{
  "n_layer": 8,
  "n_kv_head": 8,
  "init_std_o": 0.0,
  "init_std_up": 0.0164,
  "lr": 0.00326,
  "beta1": 0.95,
  "lr_head": 0.00573,
  "decay_shape": "linear",
  "steps": 3536
}
Each number is 50 + 10 x the weight over its row's rms, rounded and kept within 0 to 99. Layers, rows and columns count from 0. The size before them is the row's rms in percent of the matrix's.

# layer 5 attention key, 512x512, rms 0.0712, rows 466-511, columns 320-383
092:44 47 45 50 52 46 50 51 63 47 66 63 60 39 52 48 19 33 20 50 37 40 53 37 29 42 54 44 49 59 44 40 57 37 36 43 48 61 50 51 38 38 38 34 41 45 32 48 53 45 46 58 51 50 44 48 66 55 42 58 54 50 50 50
090:53 57 56 35 43 46 50 46 71 48 57 36 47 59 41 41 61 58 49 52 65 43 66 40 31 63 45 62 49 56 48 43 48 53 53 34 64 41 42 53 50 58 51 45 44 49 71 58 47 44 48 31 55 49 47 44 64 58 56 61 65 52 67 50
079:44 44 54 48 34 54 49 69 46 42 51 56 56 60 58 60 40 46 63 53 63 49 61 48 48 55 50 75 58 40 29 55 47 54 65 48 49 52 34 39 42 45 41 62 29 71 53 46 44 47 52 40 43 50 45 42 42 36 40 46 46 31 56 35
074:51 42 60 39 28 57 61 51 51 36 57 55 34 28 67 43 35 35 52 47 61 38 50 36 53 50 57 79 56 55 38 63 52 39 63 47 45 46 54 37 56 49 58 46 35 67 48 45 36 49 57 52 50 29 39 30 36 38 56 62 41 45 41 44
091:48 69 50 44 31 60 57 50 53 53 72 64 47 48 63 55 29 46 45 35 45 46 39 46 22 27 59 61 47 59 68 55 47 35 45 57 46 68 57 31 41 51 58 59 28 58 48 37 32 43 56 53 45 47 41 61 20 46 48 35 49 53 45 47
092:57 48 45 23 39 57 58 53 53 51 44 59 60 48 38 39 68 40 55 50 49 54 61 53 72 59 60 34 45 43 54 47 63 48 50 42 49 59 52 55 69 29 45 41 37 63 42 43 56 57 38 47 52 41 46 53 56 54 25 38 44 58 49 37
092:61 43 46 52 51 56 53 49 39 57 35 62 56 53 68 53 52 52 60 42 57 46 60 68 40 53 35 47 51 28 43 51 34 58 61 65 50 40 41 56 50 49 47 66 50 40 48 65 64 58 45 42 59 63 58 56 58 20 71 58 48 45 40 43
088:46 49 36 44 71 51 51 57 67 50 70 42 69 55 54 64 40 47 45 62 48 33 38 48 39 43 44 59 52 46 45 29 70 50 52 38 52 43 60 62 51 43 46 52 49 58 40 50 57 53 51 52 50 62 39 62 61 37 43 61 66 58 35 47
091:60 38 23 62 50 43 41 41 54 34 43 41 48 49 45 42 61 53 44 36 54 61 48 50 58 51 47 50 50 50 26 40 69 45 58 71 57 61 53 61 57 70 52 58 58 38 62 48 57 42 39 56 46 46 39 39 59 57 55 48 46 54 52 37
093:50 49 47 48 53 46 66 55 50 54 54 43 56 38 56 60 31 41 37 48 58 66 45 49 30 49 46 59 65 52 67 57 55 47 40 51 52 55 60 41 51 33 58 57 32 60 50 54 59 36 52 43 37 31 34 58 49 55 39 60 50 56 33 47
095:38 63 54 51 29 55 28 56 67 64 65 53 39 40 41 53 40 53 42 51 43 67 57 41 48 37 69 79 48 50 40 36 50 47 47 46 57 71 51 48 56 54 52 48 47 60 65 41 45 44 45 47 29 50 55 71 51 64 36 46 55 58 70 46
091:27 50 53 42 62 27 63 56 51 60 49 50 60 41 27 55 46 71 48 39 47 53 44 45 54 66 53 80 46 35 47 57 54 51 40 68 38 41 44 29 46 50 37 40 54 35 54 49 51 59 59 54 62 51 56 63 45 46 49 54 56 43 68 45
091:60 43 72 31 54 66 38 49 41 43 40 35 53 55 66 58 46 60 44 45 57 45 45 60 43 51 45 70 76 46 33 57 58 53 37 42 45 67 45 49 49 47 37 53 62 47 50 73 55 51 47 39 45 46 36 58 43 76 35 51 54 32 36 50
090:42 50 40 45 68 50 45 56 34 41 38 37 68 69 61 40 64 37 38 50 69 38 54 57 53 58 48 38 55 50 67 42 55 68 52 45 57 53 43 41 43 53 50 69 58 41 44 46 35 49 46 57 36 68 54 50 48 52 39 34 46 41 60 42
093:38 50 55 65 58 52 46 46 63 56 58 68 38 35 41 57 27 30 48 54 44 64 56 54 50 46 74 62 72 52 59 36 56 48 45 42 57 72 41 48 45 47 56 44 38 49 44 47 51 56 43 51 51 53 64 45 48 49 60 38 49 57 47 43
078:46 32 67 57 37 64 57 70 45 44 53 61 47 43 72 54 38 48 44 41 56 46 55 35 25 55 55 62 50 48 38 62 46 33 56 56 40 48 48 37 38 59 37 54 45 59 52 39 45 51 60 50 39 39 45 35 38 40 54 66 44 35 43 47
085:36 38 57 45 37 32 57 49 70 46 54 43 55 43 68 41 58 50 39 58 48 49 32 38 41 49 48 39 55 48 71 57 56 40 39 46 52 47 40 29 38 44 56 43 42 64 38 37 33 50 59 53 34 59 45 49 40 48 41 35 58 37 61 60
098:46 46 56 52 33 68 74 56 36 60 55 52 42 71 52 64 67 39 60 42 49 58 43 69 58 53 50 46 51 54 64 55 46 55 45 63 61 48 46 60 46 32 51 52 55 63 61 47 32 60 41 63 66 60 54 43 49 46 65 43 51 53 45 37
092:42 49 42 42 58 54 57 51 48 39 40 43 47 40 32 44 49 53 39 53 47 41 46 44 53 79 49 32 60 52 53 57 29 55 43 51 49 62 41 71 60 54 54 57 78 41 44 47 43 47 41 49 43 55 44 42 48 64 50 36 63 32 69 56
093:56 47 55 50 37 55 49 69 42 60 50 61 57 34 48 59 23 44 61 55 53 47 60 55 31 38 63 61 59 51 49 41 59 45 52 39 42 65 59 56 44 41 53 34 34 58 55 61 55 46 51 58 37 52 43 56 57 40 26 54 56 61 43 56
093:36 49 52 46 75 46 58 44 52 56 49 52 48 45 59 45 47 49 56 41 59 36 26 48 34 50 49 43 47 56 68 61 61 46 48 55 61 58 59 66 48 45 60 36 48 67 58 53 45 33 46 48 64 63 45 54 75 40 46 60 58 66 54 49
103:49 42 53 60 42 49 35 50 62 65 45 62 48 41 55 46 24 40 38 73 40 51 38 51 31 46 44 62 67 38 50 47 29 36 40 51 58 58 58 68 50 42 50 52 44 34 38 55 34 46 49 37 41 46 30 60 46 35 58 49 48 52 32 38
099:60 51 61 30 22 43 39 53 52 38 49 51 54 57 47 65 55 69 59 59 48 74 40 41 45 56 42 36 61 49 38 52 53 46 44 41 44 53 36 48 64 55 54 39 45 53 55 41 57 53 42 54 52 52 46 53 66 45 55 52 41 45 53 49
094:55 33 41 42 43 42 68 38 71 51 55 47 42 56 49 74 41 63 56 63 45 54 55 73 52 54 60 54 45 51 46 71 44 38 49 58 68 52 45 54 40 62 39 56 55 55 57 46 50 49 49 37 61 44 49 39 55 43 37 74 35 46 47 59
091:52 48 50 40 22 50 50 47 31 49 62 67 65 37 52 42 44 55 53 42 51 51 40 50 61 39 45 60 37 53 49 66 52 44 41 49 61 43 43 62 40 48 45 68 44 50 49 52 49 38 25 52 54 62 53 60 47 43 43 52 51 59 50 54
085:65 37 61 71 50 72 63 51 21 40 40 47 57 59 45 44 52 54 50 46 44 52 59 45 43 55 60 54 49 59 46 43 50 64 42 41 42 49 41 48 36 49 45 63 69 64 51 47 50 40 41 66 55 54 47 52 21 51 49 60 46 49 55 39
087:49 56 44 48 55 49 38 42 43 42 63 52 56 57 57 55 63 51 54 46 45 47 42 49 69 48 51 53 59 46 48 45 54 67 41 58 42 43 50 53 37 57 47 48 66 60 37 54 57 46 53 61 42 58 45 48 33 46 46 44 45 42 48 57
093:39 41 25 27 60 33 47 38 53 55 48 45 42 58 51 48 52 56 57 50 34 51 56 61 60 47 49 46 64 60 38 39 55 56 53 53 40 61 41 63 57 66 38 36 52 42 49 48 53 45 43 43 51 45 46 50 60 61 49 58 44 54 39 40
095:50 39 49 49 53 52 73 44 53 47 58 50 52 53 21 60 32 47 49 50 43 49 39 41 23 35 61 58 63 40 46 42 42 45 69 50 55 71 42 39 52 37 43 46 37 38 45 47 49 52 47 55 45 43 50 57 46 44 51 51 36 58 52 41
094:46 38 47 29 43 41 38 45 43 36 62 41 52 57 48 40 54 35 58 50 51 58 40 58 63 54 48 57 44 64 47 64 50 57 60 54 80 48 49 51 63 46 45 65 69 42 59 55 54 56 57 39 65 41 58 51 52 53 57 42 46 55 39 60
094:49 54 61 64 53 62 35 52 70 51 42 51 51 42 50 48 31 58 30 37 53 50 40 52 18 34 67 49 53 56 49 43 53 62 44 61 55 38 68 32 41 48 46 46 41 61 39 38 33 43 50 55 41 57 66 53 51 49 70 41 57 44 58 57
095:40 38 59 46 44 54 38 54 59 50 58 57 42 56 45 36 50 42 63 47 55 55 49 50 60 45 57 54 44 65 47 51 56 52 47 65 48 58 39 71 32 37 50 50 63 49 48 43 32 53 62 42 58 38 56 62 60 35 49 38 26 41 51 55
091:48 45 41 63 76 45 59 40 50 62 65 58 52 44 57 53 35 45 57 62 38 54 68 37 45 72 66 45 40 44 47 54 54 39 36 54 60 50 50 53 63 40 52 45 27 52 37 49 47 54 50 36 47 51 46 66 56 48 52 53 62 30 38 53
093:58 30 52 39 60 65 56 69 57 41 58 46 70 41 58 50 44 44 59 38 43 66 62 64 51 43 56 47 51 51 53 49 34 47 47 59 45 44 65 51 50 53 56 56 37 45 54 40 47 54 56 50 45 37 67 47 60 43 77 38 63 33 47 46
089:79 35 58 53 46 60 50 45 42 61 48 75 56 49 48 57 51 30 47 56 57 47 49 48 60 34 41 59 54 57 31 58 56 55 58 61 57 49 43 49 48 44 53 40 57 54 40 61 44 42 44 47 57 24 54 57 47 54 46 58 46 43 36 50
089:55 58 45 57 44 53 46 39 50 50 66 70 63 56 51 48 58 61 53 66 51 64 24 56 61 52 54 62 47 64 64 50 50 50 51 55 51 49 33 47 52 53 54 55 73 42 50 47 34 59 44 34 50 51 39 46 51 50 53 52 49 41 48 50
092:31 47 24 40 88 55 54 56 51 46 43 47 46 57 40 22 42 54 53 47 63 54 24 52 55 60 50 46 55 51 48 61 52 43 59 65 45 61 58 56 38 61 54 44 53 37 46 45 49 41 43 62 38 57 43 45 50 72 63 53 60 56 57 61
088:56 46 52 50 61 17 23 52 55 41 25 57 56 54 44 40 30 48 49 56 40 61 28 48 45 32 43 48 40 51 50 71 59 65 50 62 64 57 47 53 39 43 57 48 31 59 46 36 29 51 67 39 53 61 57 43 46 55 56 35 49 51 49 53
087:31 57 47 31 53 58 54 38 45 55 37 51 43 65 48 45 42 64 54 52 64 45 61 51 44 39 58 24 56 29 59 52 45 55 49 42 40 59 50 36 63 44 44 71 42 67 46 37 46 44 47 50 32 59 43 76 40 43 43 37 56 53 46 28
092:53 50 64 45 37 47 43 64 50 46 45 38 31 63 43 43 58 63 46 48 64 49 59 49 55 49 51 40 59 57 55 42 38 48 41 27 50 57 27 66 64 56 46 44 50 53 57 50 36 53 60 45 38 41 52 46 62 56 59 29 44 68 48 49
086:42 39 69 68 44 41 67 63 48 57 47 46 55 36 47 58 47 42 39 73 33 47 48 41 50 64 59 55 63 41 53 52 51 40 76 47 39 34 48 49 47 43 47 54 52 61 57 43 52 29 58 57 27 44 56 38 66 49 37 58 46 55 64 55
093:36 49 48 45 57 46 47 72 62 44 54 36 56 59 45 57 48 58 49 66 48 58 46 53 39 56 46 57 61 47 50 43 39 48 38 62 40 66 43 53 52 52 33 53 50 56 54 34 54 45 64 51 30 53 77 59 45 54 44 73 48 59 67 54
089:57 48 36 58 75 28 59 50 52 49 57 39 49 59 26 62 53 58 49 44 26 37 62 61 43 67 52 55 61 52 62 43 73 59 40 73 39 39 60 61 45 33 54 59 60 52 48 68 56 57 52 55 48 54 63 48 62 53 62 45 66 45 53 44
075:41 60 27 48 81 48 60 43 39 64 50 34 52 55 35 40 60 55 47 46 30 65 43 51 58 47 39 30 50 54 68 51 49 61 47 45 48 46 57 58 46 61 61 52 62 32 63 46 61 43 46 51 46 63 52 63 50 68 38 47 58 47 51 51
097:57 53 61 48 70 47 53 49 42 68 35 32 52 74 37 54 62 30 54 55 45 56 52 46 78 65 55 37 49 35 38 60 57 55 51 48 43 55 35 63 50 59 42 51 54 47 50 53 54 49 45 51 56 49 65 33 57 54 56 61 46 46 61 67
091:49 36 66 48 53 44 57 48 54 61 53 70 56 72 40 49 45 38 47 47 47 41 69 36 46 51 65 37 45 43 55 30 46 66 34 58 41 52 55 65 44 64 52 52 39 53 47 26 54 55 58 51 56 35 46 66 59 48 44 57 50 64 53 57